config.toml
n_layer = 9
d_model = 64
n_head = 2
n_kv_head = 2
head_dim = 32
d_mlp = 320
vocab_size = 4096
activation = "geglu"
norm = "rmsnorm"
norm_place = "pre"
norm_eps = 1e-06
positions = "rope"
rope_base = 10000.0
rope_fraction = 1.0
qk_norm = false
attn_scale = 0.177
bias = "none"
tie_embeddings = true
parallel_block = false
init = "normal"
init_std_qkv = 0.0531
init_std_o = 0.0125
init_std_up = 0.0531
init_std_down = 0.0056
optimizer = "muon_variant"
lr = 0.00968
lr_mult_up = 0.779
beta1 = 0.93
lr_head = 0.012
grad_clip = 1.0
warmup_steps = 200
schedule = "cos"
final_lr_fraction = 0.03
batch_tokens = 16384
seq_len = 256
doc_mask = true
train_tokens = 126300000
steps = 7709
dataset = "wikipedia_en"
Each number is 200 + 40 x the weight over its row's rms, rounded and kept within 0 to 999. Layers, rows and columns count from 0. The size before them is the row's rms in percent of the matrix's.

# up: layer 6 MLP up, 320x64, rms 0.236, rows 234-268, columns 0-63
# down: layer 6 MLP down (transposed), 320x64, rms 0.134, rows 234-268, columns 0-63
# gate: layer 6 MLP gate, 320x64, rms 0.246, rows 235-269, columns 0-63
up234,100,162,224,226,198,175,208,233,157,175,184,197,183,173,310,219,330,251,223,180,238,251,196,173,205,178,184,193,176,133,199,199,179,219,166,227,171,158,228,158,213,193,155,245,197,176,248,175,149,184,154,266,269,155,243,141,149,252,203,226,185,277,225,208,227
down234,098,233,225,215,148,264,187,194,285,250,303,219,227,151,231,217,167,161,199,158,178,184,168,160,237,232,183,212,239,211,205,237,238,206,185,192,174,163,260,189,239,145,180,180,176,203,228,152,241,214,198,159,122,226,209,137,216,101,193,232,138,151,267,177,162
gate235,092,171,179,195,279,173,200,205,226,204,154,183,150,242,181,115,246,232,280,240,128,200,171,232,190,205,235,205,269,244,217,146,248,168,236,226,182,195,254,133,173,164,158,255,222,231,215,114,217,230,152,188,223,241,180,227,134,164,185,221,177,243,204,269,188
up235,096,185,208,222,214,188,193,162,236,238,217,171,225,252,160,260,198,172,173,157,211,187,221,188,155,222,121,193,176,214,259,227,204,212,251,196,155,189,209,258,203,128,208,167,155,191,223,179,260,271,250,166,193,165,290,146,183,250,160,289,167,304,225,161,230
down235,102,214,318,220,175,244,170,180,161,193,148,187,190,182,267,168,229,171,199,215,176,159,236,210,197,91,155,199,159,250,200,199,252,226,209,186,249,167,244,146,194,195,194,193,181,229,162,122,210,274,264,189,118,239,170,154,203,233,147,211,187,249,236,205,180
gate236,093,240,217,209,190,164,208,189,176,166,146,134,219,124,205,287,207,229,155,300,153,249,182,225,192,180,245,206,235,87,164,198,175,236,203,214,194,225,184,149,217,240,177,242,178,233,103,149,272,217,214,203,207,189,204,137,228,209,219,230,160,183,171,157,204
up236,097,214,266,247,180,200,213,148,179,150,208,137,150,187,149,160,238,189,182,174,158,184,104,199,182,170,200,163,214,129,133,143,189,209,179,181,184,176,156,190,162,227,148,262,148,227,223,129,234,135,186,217,204,197,129,139,217,223,206,201,146,250,174,122,212
down236,092,264,157,186,181,253,157,125,207,176,230,174,206,257,211,263,225,236,207,184,226,84,202,299,174,237,174,182,247,235,142,176,232,211,221,191,183,125,263,232,226,244,183,225,174,223,183,180,203,216,216,129,216,184,268,178,248,173,152,213,223,194,256,230,182
gate237,034,248,174,196,226,164,239,228,104,141,157,185,235,171,207,197,153,247,177,199,175,217,154,221,180,149,262,207,172,162,212,114,170,260,229,236,188,207,190,197,294,173,178,229,200,173,164,136,224,212,278,198,180,303,236,182,249,218,168,241,177,244,209,169,226
up237,033,241,216,218,216,195,178,207,278,211,306,205,197,258,241,213,204,158,186,157,263,156,237,212,205,183,155,189,230,245,195,253,198,163,254,163,239,171,198,190,183,260,196,200,104,171,217,242,205,179,205,170,210,99,157,232,90,185,197,186,237,195,234,230,148
down237,030,242,197,169,234,198,221,166,176,209,150,128,175,232,182,180,171,230,162,189,127,215,100,219,258,229,106,221,233,177,221,135,203,188,157,181,224,197,245,189,237,188,114,215,158,88,132,169,185,191,171,188,223,236,205,186,136,197,147,208,177,243,207,212,210
gate238,092,251,113,259,231,147,178,175,151,142,241,243,193,177,219,213,112,166,219,254,225,180,175,199,235,261,146,196,177,232,278,151,178,254,229,115,194,175,158,182,176,189,221,263,240,162,193,211,173,248,228,238,220,164,137,205,178,157,248,232,192,178,176,176,173
up238,094,204,302,124,227,234,205,210,183,155,251,224,182,163,226,197,229,230,213,157,204,244,233,232,183,109,251,210,166,103,238,207,121,232,250,257,168,141,264,249,187,161,242,162,206,148,235,196,206,225,204,204,225,175,160,201,151,212,189,204,140,192,231,212,166
down238,106,218,176,180,219,189,205,195,207,124,217,148,255,243,229,240,223,162,209,152,197,203,200,220,252,182,255,184,293,185,164,312,164,214,142,184,179,243,158,141,227,268,213,168,148,133,140,221,267,210,185,189,186,164,183,255,176,238,196,182,188,238,168,210,127
gate239,108,174,239,306,302,183,144,215,219,257,195,130,197,151,202,197,217,211,210,210,201,200,180,207,159,180,189,140,214,225,248,211,257,171,163,228,238,195,180,202,192,230,189,135,303,169,212,186,189,180,214,218,216,172,236,148,250,234,231,126,289,165,171,206,153
up239,105,218,200,196,300,159,296,189,126,183,191,201,208,225,211,230,287,159,230,196,262,268,188,213,188,215,242,220,212,188,269,243,179,177,171,161,94,191,209,210,184,211,224,244,291,201,177,205,260,192,273,231,195,195,173,231,210,219,255,216,197,242,162,202,190
down239,110,169,93,125,156,230,213,171,224,213,149,232,161,265,170,205,242,227,229,207,175,173,232,102,288,176,204,184,135,239,204,172,226,267,229,202,200,170,164,183,155,185,248,193,145,290,216,153,186,154,208,161,170,194,173,221,169,197,152,232,196,233,223,207,217
gate240,087,192,215,196,189,227,210,280,200,249,191,128,179,264,208,187,237,212,263,198,192,198,234,244,217,171,135,175,193,192,246,157,191,221,228,241,80,200,161,175,178,243,178,225,210,239,265,226,201,208,246,221,230,154,179,227,216,98,199,158,210,267,261,153,266
up240,091,231,219,216,212,214,221,209,272,239,165,192,248,242,180,233,253,181,276,236,213,214,203,212,206,208,194,196,108,125,238,229,106,274,157,182,187,180,181,224,258,218,270,151,179,131,197,248,172,156,173,189,225,144,230,227,122,167,247,215,185,228,254,213,198
down240,087,202,225,130,193,196,208,163,188,155,234,231,192,222,270,267,193,188,193,214,230,173,248,208,175,246,204,219,240,145,256,237,343,199,160,172,156,193,157,208,207,187,146,155,178,265,143,203,131,199,161,184,201,213,195,114,184,248,245,186,218,253,197,184,153
gate241,103,172,202,281,273,215,158,259,126,216,246,170,196,180,190,244,201,221,185,198,185,200,156,221,145,213,194,196,153,118,214,164,182,159,282,220,193,176,190,216,199,218,161,235,193,103,197,146,163,233,176,161,168,265,181,130,227,146,165,206,218,215,226,208,297
up241,103,164,128,192,231,186,120,224,167,244,204,149,153,203,213,203,219,252,184,73,148,269,196,206,284,264,209,214,159,171,259,200,211,242,270,173,224,176,239,243,148,181,193,266,168,166,226,199,206,209,196,229,205,259,244,163,177,148,232,216,214,198,201,195,219
down241,100,164,250,179,204,220,256,221,163,216,173,242,143,193,214,221,244,222,213,213,232,165,130,224,130,205,137,145,240,188,196,184,183,181,188,156,259,178,216,194,341,128,177,165,166,193,226,192,187,138,172,246,169,164,175,242,187,276,148,157,224,198,151,188,172
gate242,112,217,216,163,191,210,95,206,224,183,160,190,151,177,169,148,179,241,214,245,230,201,215,266,276,194,198,232,262,191,222,174,137,139,164,200,213,257,172,240,243,153,291,295,208,217,174,205,209,145,210,134,186,188,191,165,124,170,258,168,188,218,180,211,194
up242,102,252,175,226,210,180,133,134,262,148,147,107,201,151,206,121,207,123,165,133,207,152,187,268,190,198,230,203,236,265,184,182,230,220,217,172,144,241,178,200,199,190,186,212,171,161,204,190,154,214,109,197,140,193,194,212,190,205,173,239,199,210,238,165,277
down242,107,127,193,199,148,180,210,213,163,157,203,211,169,200,175,196,144,189,205,188,202,225,217,257,198,80,154,152,152,228,214,199,198,219,217,180,173,196,175,259,161,159,229,46,153,220,224,270,155,228,229,194,217,204,238,189,257,205,228,170,170,151,241,195,160
gate243,100,158,188,232,194,193,173,149,244,270,212,167,200,177,239,162,301,169,204,237,198,215,236,189,187,233,182,140,244,286,253,136,175,170,213,193,145,208,213,202,215,214,213,168,190,171,301,256,153,189,266,204,232,153,166,225,165,202,218,243,219,215,121,276,217
up243,103,159,224,240,213,224,192,132,178,190,238,206,148,194,209,243,213,282,245,250,225,190,157,234,269,234,190,230,185,181,202,132,203,136,221,201,160,224,190,202,202,189,216,225,217,203,262,258,206,219,270,282,287,246,134,170,151,222,283,260,165,222,188,173,172
down243,098,198,153,260,224,226,212,229,206,256,162,230,218,210,216,227,226,206,192,187,248,196,149,239,215,259,141,184,163,234,163,200,277,145,219,187,203,269,212,134,258,253,199,160,177,243,182,276,173,199,223,152,197,194,135,174,151,246,207,163,184,87,219,231,132
gate244,094,221,174,211,256,144,191,155,172,214,207,164,263,184,162,180,225,203,219,157,231,256,127,251,193,143,177,177,168,216,242,158,205,207,162,251,181,206,150,174,189,198,183,276,250,178,205,239,245,185,310,184,187,155,251,229,221,172,274,235,229,190,293,188,139
up244,098,196,267,198,133,209,173,187,254,177,260,197,236,167,259,152,171,167,165,229,155,165,201,116,211,209,208,178,192,178,177,254,196,247,261,219,133,167,203,185,190,263,194,174,228,182,236,127,214,273,189,172,233,232,243,176,200,157,107,203,147,233,127,155,226
down244,099,179,194,216,252,198,211,231,130,203,190,190,186,243,134,203,184,188,186,81,209,202,186,193,218,141,221,199,342,224,169,180,194,203,155,190,225,238,232,141,196,195,199,156,178,226,173,250,213,160,160,199,193,111,217,225,199,210,282,197,291,171,175,209,170
gate245,102,185,129,227,196,150,175,199,226,132,132,178,193,206,202,165,174,208,226,271,192,174,156,222,245,224,228,217,168,156,212,115,204,209,150,189,242,207,155,209,199,144,178,182,152,143,271,133,226,269,232,175,188,115,240,169,188,223,291,222,193,236,160,182,248
up245,102,266,155,193,179,223,225,188,198,203,247,202,133,247,236,187,194,202,243,142,165,248,210,216,130,209,214,235,215,205,235,234,252,110,205,174,205,227,215,284,208,200,241,231,264,213,244,268,183,126,184,166,235,131,146,183,191,153,266,195,240,191,227,224,119
down245,097,202,226,187,254,230,222,250,192,250,152,162,180,191,202,232,181,167,106,177,195,268,208,195,239,135,231,137,191,181,171,201,134,182,200,177,183,224,235,136,187,256,235,160,216,223,100,208,242,142,211,263,227,267,166,211,187,159,126,163,186,136,225,163,187
gate246,056,229,225,279,187,230,236,250,277,199,203,204,183,177,177,219,180,172,244,211,138,210,287,159,131,118,142,246,191,220,209,250,194,173,258,195,183,182,204,181,218,248,168,160,206,232,283,194,154,191,197,133,158,194,203,263,274,178,153,248,217,142,196,221,184
up246,062,202,190,231,234,284,210,223,173,161,86,203,219,151,228,242,296,187,212,246,242,173,237,224,214,145,232,255,212,65,263,173,165,168,147,149,198,190,161,187,224,198,222,197,191,188,217,212,229,188,191,205,161,164,183,270,225,209,179,145,179,184,183,202,196
down246,059,156,226,163,160,148,154,178,223,194,213,194,229,224,174,234,103,117,174,165,166,106,166,142,232,176,188,268,220,232,153,159,268,253,172,158,204,207,212,198,177,235,188,253,150,202,190,265,140,196,234,147,242,166,197,228,148,239,133,222,209,182,194,194,185
gate247,107,151,225,252,136,200,129,288,211,173,212,165,172,159,203,131,208,251,150,211,199,203,157,204,249,181,148,171,186,227,255,248,175,242,168,185,178,118,181,153,238,269,145,208,193,123,273,183,192,214,218,192,211,160,125,172,145,191,182,206,188,159,207,247,208
up247,119,185,233,219,192,186,188,278,239,206,202,221,246,134,245,191,199,205,186,257,142,174,202,218,211,217,141,264,246,228,210,232,247,220,263,219,203,263,269,127,176,219,193,171,260,221,208,167,113,189,245,186,258,173,198,188,172,178,106,166,233,258,139,223,239
down247,127,215,213,227,202,191,150,228,284,137,184,172,144,232,192,219,230,178,141,187,165,232,172,217,189,216,181,202,203,98,216,245,253,169,169,261,248,100,245,166,158,181,124,304,241,206,207,210,168,241,239,232,166,188,215,235,189,180,196,203,219,216,208,270,230
gate248,095,193,135,238,206,195,184,204,275,313,69,232,239,243,211,250,209,202,184,168,160,191,262,165,201,217,260,199,223,153,253,161,160,175,272,162,223,247,213,255,250,255,242,240,231,182,206,179,260,192,197,174,215,199,205,197,169,212,225,207,176,155,211,193,211
up248,103,221,223,208,171,239,222,285,190,195,223,201,110,192,177,232,197,145,208,144,237,219,161,208,131,181,206,228,276,229,169,237,247,273,174,173,220,129,138,215,210,200,184,272,247,248,211,182,108,208,223,190,202,221,136,200,209,209,206,234,207,232,124,234,267
down248,100,235,261,207,241,197,190,231,246,189,220,238,169,252,153,251,150,110,170,214,224,211,218,228,209,232,236,267,257,199,266,273,145,258,234,262,215,212,172,208,202,171,164,267,211,199,186,157,207,135,183,231,189,229,161,264,136,228,274,204,174,245,153,199,200
gate249,090,188,208,198,211,184,202,235,236,203,206,211,158,244,206,141,301,207,176,230,235,266,242,151,186,244,265,278,238,104,203,180,169,149,206,268,209,235,166,238,113,232,231,181,238,201,165,167,204,232,246,251,189,213,285,215,181,164,239,221,185,203,214,218,143
up249,092,246,231,181,90,176,188,165,199,247,187,230,185,233,215,260,135,152,133,204,144,161,186,246,192,192,227,137,212,214,199,212,230,208,188,210,227,136,267,191,142,203,222,206,209,135,201,228,175,124,143,149,235,230,173,209,238,149,250,259,268,162,176,159,211
down249,084,168,188,240,240,254,177,174,211,191,177,179,200,191,179,210,161,303,206,209,167,231,180,212,226,249,143,228,129,174,179,156,133,150,180,184,225,189,272,204,286,191,134,280,159,194,233,173,270,192,235,196,194,153,154,182,151,273,165,167,240,233,155,196,168
gate250,091,213,161,234,246,159,172,164,218,268,190,172,195,191,178,270,190,149,188,171,223,186,288,158,232,214,162,188,133,149,215,156,203,185,182,175,200,150,117,273,227,196,189,296,295,188,231,246,189,255,303,209,186,213,206,188,214,187,166,188,180,201,216,176,232
up250,114,190,194,139,207,157,249,207,177,202,92,216,180,247,182,117,155,200,245,200,208,285,196,167,168,169,195,161,148,159,218,156,193,280,231,172,169,239,220,235,162,186,170,171,218,240,174,145,231,198,163,187,202,272,207,228,178,194,226,130,181,193,114,212,128
down250,097,205,215,209,173,257,158,195,200,145,293,219,222,163,183,272,265,207,113,145,194,184,202,182,240,122,188,176,265,248,200,208,213,134,177,192,234,211,197,162,194,225,220,141,178,214,197,243,161,213,236,193,179,183,202,106,192,207,173,283,189,211,289,200,258
gate251,099,113,166,180,196,231,131,218,224,157,177,265,226,181,241,222,211,179,188,104,213,164,159,190,211,166,184,190,315,213,152,155,276,215,174,216,198,220,175,171,200,195,212,254,239,218,236,214,199,209,257,186,192,218,255,205,150,154,147,254,201,272,138,195,148
up251,096,183,130,204,179,149,278,177,167,287,168,204,210,149,148,237,177,154,251,229,251,240,173,155,165,252,212,225,163,197,248,144,159,207,150,184,145,214,195,282,226,241,210,172,158,225,205,254,193,174,117,210,229,174,173,235,211,215,215,156,142,152,230,181,249
down251,096,188,197,268,266,169,223,202,225,237,196,133,177,245,122,183,139,206,160,222,195,279,239,193,102,236,206,289,194,143,175,178,144,211,201,214,222,201,196,178,219,229,167,316,151,176,167,191,225,195,179,156,230,197,186,175,276,189,226,241,174,199,233,220,203
gate252,112,241,205,216,182,230,199,173,210,174,219,203,114,205,160,217,209,235,245,196,344,202,205,283,189,179,145,215,236,176,155,244,184,203,211,203,187,150,172,177,186,177,78,161,218,163,212,134,216,238,260,191,153,201,247,165,236,202,221,170,190,199,185,275,194
up252,117,241,233,268,201,198,210,234,237,213,222,275,194,215,249,136,153,237,116,147,160,125,193,209,202,209,220,245,207,168,153,233,204,258,160,192,205,239,182,229,212,200,235,154,175,243,234,165,182,144,161,133,224,249,179,142,208,113,213,241,197,170,196,134,130
down252,110,185,177,194,243,243,184,256,154,201,161,200,121,210,157,194,238,188,302,179,202,150,189,241,240,129,184,203,237,191,261,243,251,170,148,171,159,211,166,285,225,223,187,276,196,170,159,172,198,198,101,247,162,229,156,189,206,178,191,217,168,215,172,134,178
gate253,107,216,152,237,178,165,246,222,196,178,188,172,166,220,186,206,244,229,185,159,175,218,153,187,162,202,216,189,169,211,237,157,243,250,209,230,238,219,152,189,272,268,263,144,154,128,148,145,151,170,228,123,183,156,209,267,276,141,202,124,245,159,198,164,177
up253,110,223,211,217,154,134,195,154,212,187,260,143,189,141,184,155,255,199,230,149,233,196,152,202,197,242,196,141,158,227,223,227,235,136,227,268,158,177,256,187,171,217,268,227,191,184,138,215,97,82,205,172,194,209,205,214,213,177,238,155,174,228,185,219,243
down253,096,136,126,253,245,229,180,161,183,157,238,226,248,223,252,248,128,218,232,245,209,178,256,158,166,116,200,233,167,230,179,225,205,195,192,202,217,145,159,221,130,222,133,207,222,163,224,227,252,204,207,175,262,216,194,208,266,228,274,269,180,239,195,221,253
gate254,101,184,135,169,220,181,207,243,268,236,227,222,206,129,256,160,188,210,126,200,172,269,255,168,271,177,172,199,187,142,244,162,137,272,146,181,144,175,155,197,196,213,203,175,204,227,251,171,133,226,131,148,232,174,166,240,155,213,172,194,130,211,207,184,200
up254,110,174,257,245,280,171,215,226,180,206,133,206,133,190,286,214,226,192,250,269,141,224,180,184,216,205,165,242,185,182,237,105,215,205,137,154,179,197,179,190,207,202,156,201,144,215,222,147,137,221,296,238,188,268,197,218,181,209,219,131,159,226,199,215,200
down254,101,204,177,161,138,174,198,166,290,245,202,202,235,200,167,200,176,181,279,211,260,193,253,161,215,191,236,201,247,229,268,142,245,239,308,229,167,169,258,203,227,174,159,165,243,211,197,182,251,258,150,216,193,229,226,185,260,200,203,243,217,264,251,232,246
gate255,100,199,167,246,216,174,158,236,176,190,188,169,166,256,178,136,132,164,245,126,246,235,183,110,201,190,234,229,246,202,184,173,152,313,202,194,224,181,193,197,134,204,180,245,188,129,225,173,223,256,178,169,159,230,137,190,181,166,163,152,229,167,170,134,174
up255,110,144,179,205,208,191,145,155,187,233,179,275,229,181,159,271,211,199,200,212,207,184,157,234,243,217,321,137,259,183,155,176,161,235,169,169,181,229,210,192,178,201,187,214,206,171,223,201,143,238,213,138,197,109,208,152,135,167,196,189,180,280,170,131,153
down255,103,202,270,194,192,214,193,209,158,231,216,145,259,223,288,204,220,202,151,221,145,207,220,245,248,175,207,235,242,211,229,258,292,224,273,212,248,180,197,84,194,186,214,177,196,228,136,235,241,184,219,185,213,250,251,134,230,137,169,199,173,199,218,219,144
gate256,094,126,186,182,181,157,143,221,232,127,213,190,123,92,220,210,223,278,223,170,177,159,195,204,209,140,230,270,155,156,256,196,187,121,222,203,133,184,178,232,168,223,171,175,243,211,151,205,249,282,220,226,231,233,227,204,203,234,247,197,196,192,179,189,238
up256,101,187,189,144,216,164,282,261,139,244,153,242,227,190,160,126,169,175,119,182,184,268,210,185,185,232,157,145,184,276,181,188,195,228,166,199,195,232,203,166,183,169,174,206,162,187,204,167,191,117,176,203,211,161,190,248,195,141,213,180,299,136,212,240,146
down256,093,154,165,211,139,209,155,211,222,252,230,180,165,202,176,226,266,221,200,123,181,162,216,193,192,171,174,281,264,132,177,208,171,146,245,191,286,154,216,180,232,243,208,208,251,185,208,138,251,233,194,241,207,211,272,198,246,130,192,156,188,201,165,128,259
gate257,110,197,190,165,206,149,140,163,181,206,176,189,220,131,175,251,165,234,173,177,124,226,182,166,157,255,144,205,252,163,168,164,191,244,188,154,170,221,243,173,244,291,176,194,216,203,277,244,192,165,272,223,233,248,179,193,220,165,130,162,230,188,167,106,233
up257,115,179,175,277,201,218,171,212,161,118,198,197,267,176,181,210,135,198,206,226,214,225,199,255,107,154,217,252,191,146,207,220,171,145,182,178,153,214,221,237,137,184,164,211,242,237,253,204,220,207,138,172,147,230,181,218,195,188,182,181,309,267,245,233,261
down257,110,241,153,270,147,159,206,186,163,214,158,178,130,200,257,228,209,145,171,198,220,134,139,231,177,244,246,243,168,200,227,216,160,160,157,165,178,159,185,175,215,312,252,241,162,199,191,173,190,162,233,190,152,158,230,133,146,179,261,211,195,198,227,264,163
gate258,105,255,212,168,221,176,134,201,217,237,224,216,233,203,118,175,181,209,254,207,196,216,209,210,208,89,180,189,150,176,232,212,226,152,265,150,196,241,210,162,270,180,129,270,179,179,168,108,208,206,205,262,272,186,180,174,148,198,157,258,159,207,190,225,160
up258,109,211,198,253,210,210,161,195,235,189,203,140,236,216,182,172,238,255,264,238,238,246,250,127,197,181,249,167,165,197,171,198,185,189,226,244,153,191,167,192,212,149,238,272,137,259,146,210,149,205,145,249,200,149,175,113,201,258,172,202,181,277,172,122,183
down258,104,231,188,132,247,244,238,181,171,241,213,269,238,169,223,187,256,244,245,182,184,144,200,192,186,225,201,277,200,163,182,161,235,205,189,160,194,209,158,218,148,238,188,266,191,199,164,182,130,228,186,94,254,161,224,162,275,262,196,222,219,235,190,148,123
gate259,094,234,157,206,210,149,183,113,169,189,163,271,201,246,219,189,212,111,218,183,267,258,136,175,180,117,201,175,290,222,182,258,229,240,249,144,153,239,204,189,235,186,176,194,160,184,181,184,257,164,165,235,207,190,184,187,225,179,272,205,217,140,247,177,190
up259,092,136,237,146,196,292,194,242,231,175,163,198,156,180,201,156,238,238,152,184,135,120,266,229,144,230,201,277,188,227,160,202,221,223,199,241,260,88,184,211,169,190,211,204,242,177,214,224,140,197,220,141,216,162,194,205,162,207,230,196,269,253,207,208,212
down259,101,195,231,164,130,204,127,201,154,177,119,186,174,216,126,203,218,249,189,192,190,108,122,260,213,133,220,235,251,209,207,225,242,185,195,209,192,212,141,263,199,143,201,170,173,198,223,269,225,200,235,212,268,268,144,180,177,160,209,233,157,174,203,243,172
gate260,089,206,221,217,268,238,228,197,153,202,152,200,230,221,181,226,229,204,249,252,254,145,192,187,222,137,221,246,235,203,199,204,225,201,193,184,198,161,115,171,332,211,209,215,191,130,219,226,209,190,185,143,234,164,189,123,249,216,140,182,220,254,268,275,172
up260,104,123,173,205,200,187,215,266,171,119,280,292,200,184,175,233,149,168,224,215,182,193,262,137,218,168,142,158,161,220,130,141,264,159,182,213,203,186,148,213,267,188,190,173,179,213,213,159,199,211,232,211,253,204,209,259,220,187,279,207,186,206,205,190,273
down260,099,231,233,215,134,201,149,197,242,250,237,162,247,219,239,200,218,143,169,134,151,205,163,175,207,180,199,250,260,195,166,282,159,238,181,242,187,251,219,153,142,159,224,300,185,256,241,167,211,158,239,219,193,239,196,186,138,245,271,236,224,199,175,175,246
gate261,096,192,183,250,181,170,148,145,160,173,194,120,195,253,258,209,249,247,195,171,168,231,189,201,247,123,178,223,242,220,257,205,186,212,163,235,265,226,199,144,208,163,184,246,238,175,126,237,142,145,244,198,182,158,218,190,178,233,158,261,155,226,272,140,249
up261,110,204,207,216,220,174,203,142,179,150,159,259,210,203,203,195,206,149,222,197,136,128,198,148,195,280,205,228,216,199,195,213,238,81,201,87,194,221,202,212,186,194,148,114,236,248,237,147,175,129,192,214,167,216,209,203,209,160,287,201,211,225,172,216,230
down261,111,192,271,171,207,239,242,187,186,144,219,189,232,202,101,244,187,199,220,218,158,248,194,215,195,162,246,247,275,174,140,220,247,184,190,176,191,177,191,132,162,161,236,199,108,169,113,153,204,229,197,241,194,116,205,243,231,181,188,206,220,164,141,261,231
gate262,103,187,170,190,192,167,225,152,188,248,204,177,264,208,167,177,168,152,207,219,205,244,181,208,214,201,203,193,275,221,145,232,276,154,153,181,135,179,112,241,258,178,127,276,285,175,233,213,175,190,171,201,236,100,180,180,184,158,188,214,282,192,192,202,221
up262,092,220,141,156,170,223,186,178,197,171,204,203,179,226,204,192,221,103,205,263,202,254,204,243,273,223,252,275,186,259,175,266,218,206,173,219,145,229,150,232,215,258,201,261,211,110,153,161,184,188,205,167,210,177,193,229,104,141,227,250,250,225,173,193,212
down262,110,124,212,198,234,226,196,233,253,235,193,216,228,108,203,158,135,197,218,193,181,170,209,158,261,283,192,238,188,184,207,171,131,221,207,208,225,151,137,160,214,273,174,301,212,202,156,191,204,165,183,177,214,240,249,198,222,281,198,164,164,151,271,168,182
gate263,109,197,183,233,156,252,258,191,258,233,194,150,197,236,156,194,94,201,151,166,194,246,197,255,214,257,145,169,167,192,212,182,150,203,196,245,253,159,173,187,216,195,242,128,189,153,263,203,195,164,121,242,152,135,190,164,193,215,216,241,219,232,113,162,216
up263,096,194,137,171,207,228,151,225,205,225,109,153,192,222,119,275,156,233,231,179,177,257,216,192,247,288,221,163,227,197,107,202,264,196,201,187,235,191,170,150,137,179,200,197,180,182,228,234,204,121,131,240,200,203,249,178,204,222,246,200,241,191,205,136,180
down263,114,141,209,228,160,214,198,165,238,110,186,197,201,201,242,186,193,151,185,181,235,221,198,194,229,256,250,169,280,157,196,143,209,239,145,212,236,221,242,144,152,180,193,175,164,221,228,259,194,145,175,259,204,167,256,155,180,232,266,180,282,295,204,147,222
gate264,110,156,172,205,201,215,184,198,234,172,177,224,93,219,196,199,218,245,281,181,210,197,150,146,192,230,171,191,183,200,282,213,220,161,185,217,123,154,278,244,175,269,245,108,204,195,209,153,254,198,205,165,172,185,185,213,120,136,221,227,165,218,212,246,250
up264,100,175,148,192,258,214,159,187,196,238,112,230,150,203,157,263,248,190,260,154,262,135,247,175,211,201,215,201,193,202,206,204,289,233,245,170,160,148,218,199,164,186,192,221,191,203,309,251,228,259,246,210,167,275,194,189,156,190,175,159,207,198,221,239,148
down264,098,266,136,221,158,142,217,222,238,208,181,222,214,206,136,253,205,230,155,213,117,108,229,166,206,229,149,203,195,227,189,193,198,263,142,192,160,162,262,164,174,199,265,232,236,191,206,254,142,261,196,198,153,238,237,120,164,212,239,214,229,207,241,177,252
gate265,103,250,219,203,161,146,113,168,171,260,201,167,156,191,148,198,164,161,185,211,210,217,257,253,234,201,179,234,226,221,230,195,254,180,290,247,218,229,139,213,208,196,155,203,200,295,147,186,258,250,276,152,223,200,217,170,154,227,223,184,202,184,296,197,219
up265,110,184,214,160,159,127,191,188,210,258,122,213,263,274,206,115,138,146,128,247,239,180,228,250,247,221,191,201,239,261,170,193,203,231,242,256,191,144,161,160,212,189,153,258,192,133,150,194,162,179,174,205,223,186,133,181,193,218,155,208,173,192,196,220,243
down265,103,163,220,173,244,157,203,204,169,200,231,189,129,128,195,226,247,199,143,183,148,199,140,169,110,225,176,145,280,202,211,117,245,134,211,185,225,182,235,204,213,281,225,236,259,213,246,213,154,194,258,204,212,216,196,222,191,203,177,123,225,193,122,200,164
gate266,120,167,165,159,192,226,207,275,227,236,235,141,218,194,175,179,175,210,208,162,253,175,112,128,203,165,224,223,215,198,219,214,183,116,244,205,160,147,118,171,183,258,153,188,190,208,226,140,254,215,218,256,142,197,215,227,229,128,196,226,223,235,138,222,284
up266,113,194,217,238,196,237,222,223,199,221,215,238,183,230,207,198,212,168,220,240,221,174,200,320,259,173,198,115,177,146,155,248,196,211,153,118,222,175,216,248,169,207,171,215,219,218,197,288,87,178,162,201,184,182,182,124,159,249,145,177,155,230,234,184,188
down266,117,243,205,239,192,231,244,176,185,155,180,227,205,173,240,216,207,175,137,217,283,190,177,233,138,191,191,144,139,209,189,146,240,179,311,232,124,200,128,204,218,158,199,118,173,225,152,204,276,225,246,176,215,193,163,252,202,229,175,181,155,139,195,233,232
gate267,109,205,194,262,180,147,214,192,193,111,148,159,223,132,164,226,201,210,216,161,214,156,158,235,219,187,173,160,157,260,212,167,229,201,161,239,191,184,179,201,284,169,217,188,152,190,264,175,127,125,183,157,153,169,232,182,197,187,181,197,224,290,111,263,200
up267,113,226,179,201,219,229,236,264,207,176,258,199,221,208,177,139,170,163,142,237,218,223,238,113,256,146,161,180,152,181,164,267,226,107,219,181,214,168,146,198,189,121,238,312,199,177,215,211,255,242,145,224,204,198,179,220,187,244,173,231,175,234,154,182,208
down267,097,194,204,176,215,180,212,183,168,181,147,261,271,209,219,169,206,173,235,203,190,170,178,238,214,164,169,257,200,252,164,154,198,200,204,167,197,281,227,224,109,184,161,158,89,164,209,232,92,184,266,147,213,142,199,174,195,231,183,210,218,221,282,221,164
gate268,116,221,185,150,242,165,232,216,203,163,194,136,242,112,148,214,209,244,173,244,181,222,204,222,208,211,208,254,132,81,196,183,256,231,213,188,228,161,227,159,205,156,228,147,192,167,217,128,194,203,239,273,270,185,234,164,156,204,264,245,226,163,166,225,235
up268,107,184,250,205,172,215,169,154,180,235,170,215,171,142,246,229,254,173,233,181,199,276,230,192,187,216,188,211,212,191,171,195,100,224,151,252,214,123,226,251,179,240,255,198,190,216,136,180,229,155,105,203,166,165,216,121,207,215,126,178,218,194,270,269,193
down268,100,183,226,238,175,146,197,196,155,122,267,218,165,194,163,150,177,234,146,170,126,143,262,267,170,153,154,259,180,135,162,191,182,205,191,172,220,266,150,227,212,188,158,172,149,173,173,135,194,200,205,230,162,157,194,133,237,138,250,207,195,192,150,173,227
gate269,091,228,179,240,166,197,250,199,191,288,228,180,211,199,200,175,229,144,78,166,156,195,191,195,172,121,301,285,207,186,193,155,191,231,191,218,238,155,169,173,263,180,189,134,206,236,120,209,194,285,197,184,217,190,219,201,192,221,179,223,200,246,217,170,173